python train.py --num_attention_heads=10 --norm_eps=1e-06 --positions="rope" --parallel_block=false --optimizer="muon_variant" --beta1=0.95 --max_grad_norm=2.0
Each number is 128 + 32 x the weight over its row's rms, rounded and kept within 0 to 255. Layers, rows and columns count from 0. The size above them is the row's rms in percent of the matrix's.

# layer 11 MLP up, 640x320, rms 0.0983, rows 41-125, columns 160-239
size [ 99  84 107 108 102  98  94  93  93  94  96 102  98  99  98  98  84  97 103 101  95  93 101 104 101  98 100  96  85  98 102  92 111 100  96 105 101 104 106 118  95  97 102 103 101  95 102 102  95  98  90  96 104  99  95 100 101  94 104  98 100 105 106  94  99 100 103 107 102  93 100 100 101 104  98 104 100  95  94 103 107  99 106 105 100]
[[111 162 143 121 147  95 170 152 107 132  84 104 185 153 130 153 141  81 102 158  83 114  84 137 121 112 194 118  51 123 125 148 207 131 160 114  82 133 111  84 147 111  76 162 129  89 173 189 161 135 129  89 125  99  88  71 162 125 106 110 129 153 198 159 137 163 171 100  99 122 110 128 117 107 123 164 146 103  52 150]
 [127 105 159 116 133  86 155 114 134 115 124 109 196 168 108 109  88 195 124 140 108 125 211 149 118 112 131 157 173 140 144 178  82  84 116 106 169 168 125 190 165 109 148 131 118 123 124 143 175 133 155 175 100 151 148 101 206  93 126 173 106 135  78 105  77 154  94 129 159 120 107  94 150 153 119 137 112 211 133 155]
 [118 102 124  58 119 144 164 168 115 189 165  95 134 112  72 135 106 136  95 176 152 150 166 118  85 146 157 128 139 101  91 137  69  88 163 183 110 103  98 156 140  86 130 138 136 170 204  99 126 171 143 133 162 109 122 128 148 131 128 136  25 161 139 130 108 123 106 139 124 146 121 169 110  99  39 167 114 137 138 199]
 [186  82 135 130 105  65 102 120 155 164 165 142 124  83 111 178  97 139 199 121 159 183 157 126 116 181 160 140  92 174 148 148  90 129  99 160 115  83 110 111 154 113 146 107 154 128 114 144  87 141 110 143 115 166 124 134  82 159 131 148 154 119 189 110 145 125 155 146 158 128 123 127 170 119 137 123  88 113 129 118]
 [153 130 131 112 125 149 171  98 117  95 190 106 154 155 177 102 120 118 122  74 100 191 109  53 109 145  86 115 144 119 163 131 121  76  72 132 136 143  72 113 148 203 189 120 162  65 154 154  67 119 177 122  96 144 125  81  71 104 107 172 112 167  54 147 194 155 110 142 119 145 137 136 139 152 138 102 134 103 132 147]
 [165 115 159 133 114  82 116 170 104 172 120 120 129 133 127 117  42 140  95 128 141 138 179  93 159 167 103 140 185  64 110  87 156 105 139  71 125  93 136 120 159  91 111  47 101  86 119  77 166 101 136 165 100  93 144  87  86 179 161  80 134 159 146 167 136 167 131  97  99  76 133 193 142 101 130 137 156  73 134 106]
 [136 154  88 127 164 128 162 117 138 124  66 148  98 190 149  80 156 135 132 156 171 166 238 124 103  87 138  85 133 104 148 110  94 115 164  68 126 168 159 120  90 177 109 152 177 132 124 119 142 148 115 143 122 125 128  96 114 208  86 121 122 117  95 116 122 159 188 143 150  76  69 190 114 141 137 115 111 146 106 156]
 [136 192 108 138 137 106 185  97 138 182 106  69  86 167  38 138 138 102 201 119 151 147 157 165 134 135 111 129 160 137  63  68  89 153 193 119  97 175  99 117 109 105  86 197 111 146  57  69 138 121 162  64  88 170  65 134 143 162 144 134  95 108  99  48 126 159  85  85 119 173 124 131 122 142 102  91 126  69  98 187]
 [108  86  99 110 162 147 103  99 127 131 169 104 101 117 146  99 141 103 147 136  97 125 135  89  95 123 147 112 123 172 144  94 191 135 122 148 108  86 102 144  98 199 134 108 121 101  92 144 120 170 151 202 122 112 178  93 108 135 135 109 139 112 145 134 105 113 115 146 131 124 124 157 163  87 181 145  63 159  80 149]
 [124 147 102 134 114 100  82 122 117 111 158 140 100 101 120 151 156 125 164  97 120 144 104 143 100 155 140  62 141 174 109 125 134 157 108 120 156 130 100  99 176 162 189 101 161 112 118 122  59 147 124 181 170 129 192 149 156 183 169 186 100  98 129 169  74 155 217 138 132 176 111 184 185 129 192 115 120 118 149 109]
 [ 91  70 137  96 165  56 107 118 109 125 121 121 114 122 150 183 136 104 115 141 104 124 158  95  77 110 151 117  86 161  92 138 138 160 126  64 126 166 125 103 154 114 139 133 152 135 113 161 118 153 126 192 103 137 172 135  55 137  96 141 104 136  95 166  89 121 105  85  97 144 143 160 152 131  42 169 122 133 116 145]
 [124 117 120 152 208  93 130  86 114  92 133 132 117 162 114 166  96  78 110 117 113 161 128 171 171  33 188 141 155 123 146 148 187 116 133 132 120 154 137 125 117 102  70 167 109 135 133 116 147 121 114 124 199 149 113  70 121 137  77  82  72 100 100  90 181 111 107 102 139 131 146 143 163  80 208 150 157 147 163 167]
 [156 123 174 138 102 165 109 105 145 136 163  69 129 117 135 137 133 147 134 140 103 128 123 129 153 105 150 112 100 201 158 139 118 116 132 131  67 123 184 115 164 131 128 107 122 103  49  81 157 131 100 166 120 117 111 102 122 157 156 121 157 199 114 142 157 152 110 160 132 123 137  99 158 111  80  99  87 106 141  60]
 [160 115 151 127 161 162  99 125 159 126 160 134 147 161 169 130 157 106 119 119  76 126  87 172 148 165 150 189 110 111 175 132 166 112 193 181 163 128 130 132 118 227  75 108 189 103 159 107  96 135 129 114  91 143 169 135 165 128 133 110 161 121 130  87 125  99  86  65  82 104 160  76 111 151 164 170 160 135 131  95]
 [ 24  73 148 144 137 151 168 139 201 160 158 107 129 165 155 117 145  72 144 150 118 157 168  88  86 170 109 120 143 129 115 176  50 118 121  92  67 109 134 159  57 171 123 122 143 110  89 122 189 135  65 164 164  49 140 156  84 122 102 116 115 143  72 149  78 184 161  92  75 102 136 136 133  38 163 179 116  95 120 129]
 [145 136 180 172  87 134 139 133 132 129 105 146 154 180 122 116 170 130 129 154 116 147 129 149 140 118 111 117 145 126 130 146 121 125 130 198 124 112 128 126 127 169 141 118 105 108 120 100 131 124 105 194  64 105 111 151 125 117 111 194 112 147 138  89  91 103 145 178 116 139  34 106 128  99  99 155 148 128 176 218]
 [157  96 110 170 132  29 119 141 100 121 111 104 111 134 120 129 128 115 132 141  97 147 116 101 220 167 128 118 149 127 126  87 100 141  90 184 161 112 128 146 115 156 160 151 104 176 102 116  93  72  43 154  76 108 202 125  70 152 132 152  68 133  95 124  78 112 115 128  86  76 152  74 108  86 122 126 170 150 117  92]
 [ 92 171 131 136  83 115  76 136 162  91 129 122  76 180 103 100 126 167 182 118 151 154 193 147 163 105 140  76 146  64 104  89 118 150 122 168 112 100 180 153 193 116 109 127  55 147 109  73 150 175 105  93 114 138 143 119 105 114  99 152 100  74 137 179 142 133 125 172 127 160 130 107 130 143 109  82  80 136 130 148]
 [168 145  94 159  96 161  85  98 160 135 134  93 120 112 113 170 140  89 157 194 130  71 127 122 102 142 127 148 112 174  94 129 112 197 170 113 200 169 113 146 109 106 139  44 198 121 118 157  86 132 180 183 122 133 136 107 132 143  65 113 119 192  98 138 156  85 154 120 127 161 172 192  87 180  94  79 191 166 138 145]
 [ 80 120 190 103 105  96  77 127 171  88 132 145 121 115 109 116 160 142 120 158 131 178 105 124 110  89 166 100 148 126 148 107 125 164 125 136 102 120 240 149 114 147 137 131 149 153 127 129  77 132 161  99 159 104 107 105  92 104 134  80 126 138 119 146 153 153 153 158 174  89  79 118 139  76  66 134 141 106  85 136]
 [125 100  81 153  85 129 123 107 132 139 111  67 145 122 103 150  90 181 181 196 193 164 157 136  88 139 130 130 152  85 170 113 137 114 152 123 168 194 127 129 131 104 117 172 114 147 102 118 144 167 210 136 121  23 173 102 166  82 167  80 144  98 125 111 137 136 122 166 114 106 128 141 181 149 131 120 123  66 105 121]
 [132 149  93 116 104 133 115 186 121  92  94 102 147 106  85 154 155 100  72 117 131 172  72  90 118  98 126 145 170 158 163 165 128 111 147  94 134  99 186  82 127  86 131  78 128 144  72 148 139  85 115  87 153 158 152 123 109 178  97 176 179 159 100 134 115 154 114  94 200 163 123  96 138 139  59 155 110 126 148 127]
 [159  92 131 100 208 217 191 138 115 144 170 132 103 104  77 150 126  91 118 114  81  81 118  38 184  90 120  99 120 123 184 112 175 108 103 108  94  91  57 149 201 139 120 118  97  98 100 177 103 159  84 109 124 150 123 110 133 145 133 136 123 153 147 102 112 115 132 114 140 164 151 106  52 156 133 115 126 123 228 115]
 [137  96 106 126 137 168 107 154 103 158 122 120  95 119 141 177 149 135 115 174  96 101  83 151 110 184  95 110 115 153 133 101  87 191 101 128 112 125 141 134 180 129 101 126 128 136  97 158 113 147 128 108 172 168 129 127 148 145 102 141 119 159 106 109  99 166  68  96 157  91  88 142 148  33  56  99  87  55  88 151]
 [128 113 119 138 115 152 143  91 114 115 121 119  59 139  86  81 109 127 138  93 102 116 133 127 134 131 112 116 168 142  91 165 138  68 135  63  87 129  97 115 124 173 137 132 115 143  78 143 102 141 160 130 131 145 126 155 107  83  94  85 142 142  90 160 151  85 139 119 143  77  71  91 163  70 110 201 113 109 115 125]
 [100 126 106  78 117 127 113 154  97 171 175 140 174 119 109 112  68 104  82 114 151 147 105 153 142 119 155 113 135 135  97 110  78  90 113 100 134 172 144  91 178 101  97 115 143 122 170 158 113 159  78  94  68 156  79 163 114 145 109  85 206 102 102  76 160 123 136 167 162 162 126 156  73  81 104 201  44 134  96 144]
 [109 188 115  86 114 160 134 138 174 112  98  94 131 172  58 155 124 124 130 182 100  95 101 130 112 100 150 119  92 166 103  97 169 145 189 121 128 142 110 108 111 125 166 220 110 111 168 197  52 176  88 138 136 148 162  75 102  89 163  72 120 100 109  95 165 144 139 142 119 135 125 170  91  69 104 159 144 149  71 140]
 [ 97  85  93 129 173 146 136 137 128 169 124 124 134  54 131 150 136 158 174 138 100  93 161 145 110 116 108 124 167  82  79 136 133  43  75 107 110 164 144 115 104 140 113 111  98  85 168 149 137  75 167 102 108 116 138 154 104 183 120  81 147 112 151 130 109 153 155  70  86 109  69  98 144 203 148  96  92 134 123 118]
 [139 149 159 138 109  95 128 108 111 166 120 180 147 178 114 110 171 153 123 155 126  96 169 135  91 110 141 162 142 103 144  51 103 138 112 142 119 141 158 174 107 134 160 182 178  90 104 108 118 145 116 159  89  74 112 173 137 127  92 136 106  69 161 140 144 128 143 127 167 133 178 129 141  76 128 136 136 105 148 145]
 [166 114 154 130 121 117  95 122 151 156 147 190 115 128 133 107 123 214 138 132 101 119 124 139 107 149  16 146  65 110  94 166 151 104 116  90 128 172  95 144 121 121 146 134 116 111  65 109 147 136 193 147  96 163 121 108 155  94 150 103 130  90 108 128 120 173 173 102 144 124 145 115 147 122 110 162 138 152 113 179]
 [133 101 146 142 144 154 150 133 129 188  96 149 108 113 130 143 114 106  98 160 103 101  78 146 110 102 137 202  38 126 167 126 134 132 163 164 108 135 142 107 138  70 169 112 115 121 115 135 113 108 139 138 169 158 150  92  62 180 188 153 135 218 136 158  82 122 150 179 133 167 125 146 140 147 135 146  87  83 130 129]
 [ 78 103 135 118 167 137 101 147 159 106 133 121 165 161 119 131 151 159 128 104 108  91 178 146 127 106 132  72 134 173 101 164 150 124 115  96 155 122  84 142 149 147 103 154 144 100 122 118  85 145 113  86 134  81  86 102  78 168 142  86 151 104 123 151 132 133 176  36 145 144 119  98 150 127 129 101 156 175 145 125]
 [124 119 125 181 147 123 157 151 123 115 183 108 137 199  92 141  96 103 134 203 126 150 162 107 147  87  95  63  95 142 103 110 109 106 143 126 164  62 127 109 146 170 109 124 125 149 100 131 137 130  70  79 134 172  75 133 113 131 175 193 160 148 106  57 128 158  77 100 102  97 141 139  78 109 104  89 140 136  50 104]
 [122 130 138 127 132 119 140  96 133 114 125 143  93 198  99 118 176 123 123 171 139 163 126 147 136 183 150 196 109 181 106 119 150 157  73 187 224 125 143 134 106 157  93  94 141 128  81 133 150  96 106 141  89 147  96 183 181 122 135 130  81 203 167 108  87 111 103 122 120 152 141 132  95 140  85 119 169 115 123 128]
 [117 168 137 125 120 112 105 142  82  74 155 145  78  96 157  83 144 116 130 130 157 138 101  84 121 112 197 126  98 181 150  88 131 119 101 103 115 109 112 120  84 157 136 131  99 130 152 155 172 142 163 129 167  92 136  91 129  74 107 120 118 140 122 160 114 162 171 120 166 123  89  99 129 210 119  83 104 119 133 111]
 [114 126  84 158  44 117 106  86 112 100 116  99 127  67 142 124 130 109 145 138 175 157 165 113 136  91 110 105 122  92 178 128 137 115  62 121  98  88 144  78 136  96 141  77 122  85 180 110 184 121  82 145 101 134 183 131 129 147 164 132 156 107 125 126  98 160 119 131 148  86 155 128 128 120 109 137 136  85 144 180]
 [153  73  79 110 122 136  94 164 149 115 142  56 108  96  93 171 142 125 159 120 103 187 133 149 137 100 120 132  84  88 117 117  91 107 131 174 108  76  99 126 106 135 126 160  98 163  82  61 173 154 142  74 107 163 178 203 133  59 147 144 129 136 100 177 110 104 110 145 108 130 161 157 170 154  90 115 111 136 138 171]
 [157  48  89 134  68 147 160 132  46  96 199 120 118  88 134 158 107 103 131 152 149 147 111 128 130 128 116 114 115 153 180 126 155 150 126 113 132  83  91 157 171 111 156  87 171 148  99 162  65 116 156 183  67 146 175 143 200 111 169 125 120  98  99 187  97 127 156 132 104 163 139 141 136 114  76 133 188 128 142 157]
 [207 112 111 106  76 134 118 121 227  94 153 148 159 160 126 123 160  62 115 138 136 161 148 180 100 165 141  60 161 106  46 102 124 133 162  81 131 175  67 159 124 105 140 141  83 157 129 146 162 134 189 166 146 117 179 118 138 125 164 152  95  98 157  77 142  65 146 122 134 176 189 156 154  67 132 145 192 133  88 103]
 [149 138 131 105 164 109 136  92 101 146  79 223 137 111 116 139 108 127 115 144 153 116 105  80 161 199 206 140  89 148 103 111 123 128 135 125 133 145 121  89 110 174 137 133 126 166 131 186 120 129  95 119 153 153 110  96 123 131 117 147 108 101 129 165  75 151 130 128 174 166  95 135 119 115  94 162 146 142  92  63]
 [158 149 112 148 115 115 105 149 141 160  95 131  96 139 143 130 101  91 144  99  96 119 131 130 164  97 193 122 193 164 153 158 169  66 168 157 158 120 174  94 136 140 167 137 174 134 150 146 162 149  85 144 190 119 115  95 116 121  95 160 157 118 165 155  93  90 114 134 136 165 108 136 114 108 114 110 122 144 132 149]
 [137 135 159 105 140 124 105 109 105 136 145 139 105 101 112  85 150  83  89 145 154 152 126 152 121 119 160 191 114 105 140 116  99 154 104 115 131 139 128 154 101 118 101 116 134 115  90 118 168 190 127 104  75 132  98 143 155 163 146 109 122 126 123 126 159  93 140 191  95 116 120 133  38 176 120 109 164 131 151 104]
 [119 173 175  86 141 199 100 151 100 132 100 202 117  77 141 126 144 109  68 170 129  67 130 149  77 117 124  76  98 107  94 159 129 133 147 116 142 131 138 119 120 115 181 146 129  99  92 125 121 162  48 115  50  94 138 152 104 121  74  92  88 149 202  91 163 104 122 108 112  83  89 100 145 131 148 185  79 110 183 159]
 [102 163 168 178 117 120 128  62 132  89  76 125 127  93  88  80 138 133 203 127 153 163 104  76  99 124 105  99 148 115 122 140 108 174 167 115 102 160 121 191 132 140 144  52 128 123 149  95 116 123 196 154  33 141  66 125 153 152 153 145 126 139 107  92 132 117 195 169 167  70 176  77 155 114  93  88 196 115 175  96]
 [140 144 110 123  51 134  85 131 128 135 133 138 131 115 143  99 106 110  85 104  84 121 167 158 108 139  90 145 175 174 139 149 129 170 115 110 162 133 172 152  94 142 179 161 191 203 114 118 142 170  68 110 130  85 105 177 213 138 118 225 146 122 157 154 158 180  89 112  99  80  95  85 193 118  83 134  72 114 115  93]
 [205 120  87  80  95 105 100 112  97 151  83 106  94 116 184 140 111 125 137 146 148 130 120 137 131 151 125 139  97  57 143 177  69 113 144 119 156 130  82 106  66 120 132 135 111 120 112 181 138 165  99 179  82 112 206 121 133  99 132 118 132 175 150 128 159  99 123 150 110 169 141 148 109 147 112  76  83 129  69 133]
 [187 139 154 110  82 162 133 172  79 171 130 117 147  68 110 152 127 130 118 108  82  83 131  72 102 177 143  95 106 124 124 125  74 144 112  80  87  90 133 156 104 105 150 140 172  60 135 175 138 160 144 152 149 111  77 138 173  74 166 167 178 116 162  75 150 100 102 150  85 170 128 122 142 103 131 141 146  86  92 102]
 [174  74 148 123 127 124 143 117 186 160 100 133 155 172 111 107  93 146 150 175  58 145 121 120 153 158 178 179 143 155 141 134 161 147  94 157 112 187  71 153  97  99 120 139 134  84 130 131 177  91 154 156  84 147  91 135 121 116 130 192  86 124 135  89  76 125  87 108  72 118 138 122 126  97 135 128 151 158 204 178]
 [136 113 148 125 110 122 110 159 129 183  96  70 110 127 140 113 154 197 129 121 182 132 128 150 141 144 151 153  60 149 176  14 190 176 176  90 150  65 174 121  91 106 134  91 222 168 152 134 134 129 140 198 131 150 122 127 184 136 133 132 154 119 104 131 112 129 171  94 101  95 122 162 164 176  48 123  81 185 118 133]
 [117 107 133  86 111 112 116  69 154  59 115  93 118  77 127 110 111 130 174 155 116 155 125 151  87 108 130  94 172 170 148 158 143  92  94 109 132 134 154  91 107 151 101  84 153  44 109 142  21 127 138 121 173  60  84 108 156 134 117 161  81 109  96 126 108 171  81  90 120 142  89 142 120 152 141 104 137 175 137 158]
 [139 166 156 134 127 160 134 200 174 133 123 164 102 150 182  88 154 136 143 126 113 128 144 112 123 135 107  90  92 115 116  32 136 197 175 118 171 110 183 120 149  98 127 131 108 184 185 130 125 105 118 140 147 153 102  62 124 120  92 137  86  96 200 129  88 165 156 147 134 163 127 188 103 167 113 131  54 124  99 141]
 [133 158 119  94 134 181 115  76 106 163  91 151 185 121 124 121 145 183 151 139 178 105 154 129 123 175 120 120  69 143 111 111 149 164 134  86 111 197 122  87 112 153 118 187 109 156  98 145 126 134 112  82 171 103 165 120  50 169 182  89 126 113  94 173 123 144  65 110 105  73  72 203 169 145  37 180 164 123 165 117]
 [191 128 167 143  83 147  73 141 137 129  61  96 158 124 129 105 132 110 102 106 116 132 128 139 111  77 134 142 123 187 164 120 112  89 123  63 133  85  85 148 129 159  61 163  96 132  96 113 135 144 156 146 149 151 105  68  60  79 158 158 129  91 127 153 162 102 117  82 119 167 199  88 141 127  70 175 141  84 176 140]
 [149 173 119  76 131 135  87  95 171 147 156 134 122  96 132 101 125  47 106 124 165 115 105 109 144 168 140 125  97  85 160 139 121  87 166  74 106 115  85 138 137 184 122 108 179  82 139 200 110 175 114 186 167 183  73 102 109 112  68 111 103 155 146 129 112 137 111  95 117 130 133 119 151  95 128 132 177 133 190 117]
 [136 171 101 183 162  93 138 133 126 114 156 134 141  71 140 159 177 142 204  81 129  94 135 102 146 113  31 159 116 115 129 116  80 147 167 134 113 141  75 168 121 107 106  97 104 108 153 150 183 150 110  88  98 140 130 124  52  64 100 181 196 136 120  92 168 107 125 134 139  80 107 105 197 115 142 129 118 143  94  98]
 [137  46  69 146 168 102 156 173  98 184  86 120 150 157 157  82  91 101 107  86  98  87 122  92 113 100  67 131  82 146 101  67 158 141 122 105 142 149 130 124  70 167 122 111  69 145  86 160 146 156 134 108  65 135 125  88 135 179 170 162 104  43 128 131  99  83 146 144 138 159  89 117  93 137 109 103  66  94 128  92]
 [110 180 153 119 113  87 174 147 106  91 129 146  99 160 161  91 145  99 101 121 127  96 115 119 121 131 150 133 113 194 114 117 220  87 140 115 138  50  96 111 110 177 187 126 100 115 144  58 113 103  61  47  88 180 174 134  89 126 158 128  91  69  73 181 151 133 121  76 138 181 166 144 176  78  91 116 109  93  89 150]
 [ 87 167 105 127 145  82  71 135 168  81  68 122 116  50 142 136  96 154 120 121 148 102 169 146 141 104  95  49  98 101 157 153 121 111 112  99  68 148 137 143  77 124 174 111 144 166 170 122 110 130 186 100 122 171 167 135 143  82  66 134 149 109  80 151  94 162 117 131 127 176 158 116 134 126  99 100 192  88  87 125]
 [ 76 177 154 118 167 104 158 170 177 154 198 135 146  43 101 125 141  86 136 157 120 143  70 144 109  88 151 146 121 144 165 158 109  90 142 155 124  63 160 113 106 114 152 140 154 180 146 114 133 121 138 114  82 204 139 143 118 112  95  91 173 161  82 117 114 101 134  85 103 141 137 111 152 186  78  86 137 134  91 200]
 [ 91 104 133 145 128 160 129 191 163 134 141 171 156 182  74  77 179 137 137 156 134 142 129  83 145 159 184 146 157 101  99 103 115  99 107 111 126 104 114  63 137 151  78 115 132 130 129 142 121 131 108 173  92 143 186 153 140 140 139 104 136 136 138  99 125 137 128  72  67 165 124 160  89 131 164 154 130 163 148 123]
 [165 124 175  94 126 148 158 123 126 148 158 118 164 109  78  89 106 151  96 119 106 166 165 144 130 139 102 140 143 137 127 153 133 114 139 155 168  69 112 162 108  89 169 107 133 113 119 115 180 147 194 146 149 134 136 133 109 123 173 148 115  96 127 107  95  91 156 160 120 118  62 121 184 214 185 103  95  97 202  78]
 [146  87 145 121 138 139 115 158 112 140 158 184 166  71 134  66 162 148 119 141 162 127  86 165 189  95 120 146  58 147 132 138 144 190 193 203  91  86 110 217 130 121 119 177 139  74 174 173 165 107 139  63 151 146  38 125  78  95 126 193 134 133 130  82 148  94 201  95 127  49 142 135 172 148 113 139 171 185 111 113]
 [103 172 111  68 126  65 142 117  89  46 180 140 142 160 149 126 102 139 147 101 109 180 128 119  97 179  72 131 131 146 122 138 103 138 180 116  89 159  51 106 126 172 137 121 151  84 161 186 127 135 123 138  90 170 121 116 158 127 129 110 162 120 111 116  91 129 115  91 157 117 108  90 125 157  87 138 177 142 149  82]
 [108 142 120 153 170  99 154 119 137 140  86 141 166  85 166 117 138 114  37 171 136  21 138 163 101 107 104 106 113  90 152  96 122 107 132 120  71 157 127 107 181 148 107 117 153 125 166 117 160 147 164 121 109 134  89 191 120 112  68 102 168 155 107  90 128 128 163 106 184 158 106 124 141 195 133 108 170 147 130  60]
 [150 109 143 126 160 123 187 108 124 137 108  75 114 153 147 105  59 121 137  99 179 147 137 103 132 192  87 153 119 186 166 106 161 112 118 111  78 128  48 101 204 138 120 136 131 133 174 102 186 111 141 152  83  68 110 151 120 122 124 130 151 190 126 158 138 167 148 130 133  75 142 196 122 161 149 118 129 114 118 147]
 [124 133 125  64  91 192  86 118 164  78 149 123 150 165 117 153 163  91 155 165  72 170 132 136 103 111  63 135 105 129 111 178 138 124  62 183 206 141 142 144 143 130 144 137 130 123 140 140  74 111 150 162 144 104  76 112 160 149 155 150 104 137 138 121 115  66 177 134 100 135 141 103 131 101 163 116 118 155 161  93]
 [167 116 103 154 141 136 109 143 100 135 190 185  94 117 101 146 170 149 155 136 101 183 135 153  88  97 172 187  86 113  76 176 161  35 159 123 165 143 158  94 107 137 145 180 194  73  74 124 117 122 127 135 105 130  77 159 192  91  86 107 123 124  78 158 107  95 171  83 129 102  60 135 126 124 127  98 132 107 128  55]
 [101  86  89 101 137  63 149 140 143  64 135  94 131 126 140  93 148  68 194 134 110  59  91 119 165 151 107 112  81 137  82 138 149 190  80 192  62 107 125 154 164 137 107 190 130 147 145 173 111  63 108 109 142 154 105 144 131 173 178 168 106 110 154  93  84  64 137  53 141 116  88 110 116 178 131  77 244 142 104 158]
 [ 89 116 157  82 160 128 156 112  82 116 157 190  71 123  79 129 147  69 119  72 198 144  92 112 178  85  95 169 132 163 124 107 136 139  90 142 157 140 159  79  63 146 162 110 178 124 144 147  90 129  87 124 136 161 124  73 202 124 112 127 138 142  75 119 161 103 165  88 183 123 110 149 153  82 134 109 111  71  99 150]
 [ 40 110 111 118 127 101 114 169 114 103  88  97 120 121 111 190  91 117 204 114  86  55  59 115  77 126  80 158 180 140 117 133 150 155 113 147 134 161 103  93 194 133 121 149 150  67  64 118  45 139 170  98 146 142 159 145 134 124 123 117 130 137 108 130 138 134  97 127 133 148 155 125 140 108 149  68 101 121  96 172]
 [102 178 108  92 119 114 136 133 101 112  81  97 140  98 173  96 112 178 151 136  63 138 170 178 100 148 195 143 123 157  70 147 151 166 134 171  66 100 179 169 154  87 123 192  93 109 167  85 111 126 159 137 139 144 133 178 119 184 137  89 143  93 187 109 113  93 185 150 118 152 172 157 141 148 167 192 110 136 138 101]
 [151 152 152 168 107 171 142 100 145 158 110 186 101 112 121 143 156  85  82  83 176 187 134 102 204 169 114 192 152 143 183 101 147  75 131 165  92 175 128  86 148 140 163 117  71  99 113 141 122  98 166 137 101 120 139  83 124 132 166 118 120 132 149 150 105 126 140  79  95 134 187 189 149 188  80 123  82 122  66  99]
 [ 84 126 180  97 150  82 149 102 117 149 116 140 143 142 172 114 179 135 140 154 132 155 107 119 148 178 148 175 104 159 116 194 128 143 109 104 158 108 142  68 132 136 127 170 142 122 102 145  72 155  77 116 124 185 118 115 127 118 153 160 109 107  87 173 146  79 161 124  71 109 106 204  93 125 164  94 111 128 156 120]
 [177 152 148 136  84 157  76 128  90 177 141 153 166  99 199  84 132 147 144 102 143 180  70 106 161 148 133 128  77 167 100 176  98  73 168  61 119 179 132 169 178  94 132 153 192 184  92  68 144 132 139  99 113 163 139 123 117 161 156 175 176 129  92 151 145 136  76 117 104  92 152 108 181 151 154 135 166 110 151 135]
 [153 129  90 156  94  88 134  73 176 179 121 124 121  96 158 155 133  87 117 118  70 114 140 198 118 123 171 135 168 123  97 113 104 136  82 148 120 129 144 164 171 112 143 127  93 107 123 136 160 139 129 140  96 199 169 187 119  89 124 174 139 104  86 150 124  81 119 141 137  72 149 100 116 168 100  87 164  63 165 102]
 [112 168 166 135  91 126 177 103 116 117 168 135  95 141 215 115 188  79  56 102  53  82 146 120 137 152 106 144 158 136 111 160 184 120 121 148 104 164 103 151 132 123 114 105  70 173  80  58 146 132 106 155  99 153 168  88  87 149  89  90 164 134 135 142 105 132 126 135  96 203 149 155 151 108 120 110 119 167 132  97]
 [141 177 104 123 141 139 182 133  97 122 129 100 138 106 157 132 126  90 139 118 160 165 116 126  83 146  61  58 191 115  63 130 145  98 137 113 150 174  95 116 112 129 130 135 135 114 121 122 127 159 150 137  99 101 108 134 111 169  82 134 144 120  85 142 127 154 141 117  81 124 130 166 150  83 185 142 167 130 126 158]
 [ 39  63 101 109 132  58  53 140 147  87 155 114  71 109  74 138 140 161 178 160 176 115 132 172 122 135 146 157 189  98 140 113  82 131 134 145  63 150 162 186 111 133 189 151 123 148 204  59  83 132 143  53 170 104 109 107  99 137 105 127 136  96 146 173 105 146  62 141 152  83 142 137 116  96 132 131 155 131 130 115]
 [129 100  66 103 107 145 162 128 118 125 146 128 161 105 181 166  99 153  95 131 147  99 134 128 124 104 173 134 123 104 170 204 193  91  80  79 172 181 129 123  83 195  71 134 158 123 117 200 124  85 153  78  94 143  63 189 154 120 109  87 154  90 134 114  94 175 146 130 168  84  63 145  98  89 134 119 112 105 149 130]
 [145 216 111 164  99  88 136 150 137 134  89 102 125 112 124 162 122 120 172 124  91 136 150 153 121  97  58 146 141 122  86 168 134 163 195 136 150 184 133  97 101 124 157 113 119 125 167 125 158 138 122  55  81 103 126 106 167 183 131 125 144 104 123 122 119  62 165 168 163 125 197  93 135 168 126 133 134 126 153  59]
 [ 95 118 142  92 136  91 144 179 144 136 100 168 141 110  96 171 113 111 117 124 126 134 109  89 141 169 180 152 105 131  78 171 107 105 161 162 114 156 113  84 119 142 109  66 124  99 139 104 176 186 176 139 125 137 146 141 135 163   3 132 146 146 106 142 136 107 170 148 120 116 110  97  87 134  97 146 129 172 151 119]
 [193  60  59 134  92 117  53  77  74 123 167  99  91 133 170 137 108  99 129  97 105 175 182 139 125 133 165 145 106  90 134 136 127 106  92 137  70 148  55 147 141 117 130 151 103 103 100  99  90  82  70  85 101 129  65 101 115  68  78 159  89 149 194 168 143 129 135 181 152 154 130 120 122  93 126 104 157 151  85 113]
 [139  97 137 108 162 118 167 131 115 111 165  33  49 136 121 127 119 117  97 132  86 100  66 158 105  94 113 151 169 144 203 114 137 142  92 181 182 151 149 101 146 113 125 116 131 166 146 166 119 124 132 135 119 164 180 158 122 128  66  65 151 154 176 155 166 103 128  90 131 133 136 161  94 125 142 125 132 163 153 134]
 [152 150 148 131 107  74 164 138 118 166 126 137 189 118 181 134 125 145 184 101 153 122 188 151 128  72 166 141 103 105 101  82 131 112 129 124  86  99 124  98 108 136 121 137 177  93 187 118 121 135 186 130 131 122 115 138 158  92 181 142 142  78 156  86 137 111 164 179 106 135 104  96  75  66 112 137 125 130 149 168]
 [100 174 144 103 141 110 146  94 124  93 137 121 149 103 100  72  96 210 180 169 120 138 105 152 135 151 183  65 128 160 121 101 122 109 122 129 130 150 100 177 138 131 102 141 139 147 160 142 137 125 155  43 151 159 112 152  86 131 186 126 113 125 115 140  77  89 195 193  55 140 132 171  99 101 134  82 142 154 152 148]]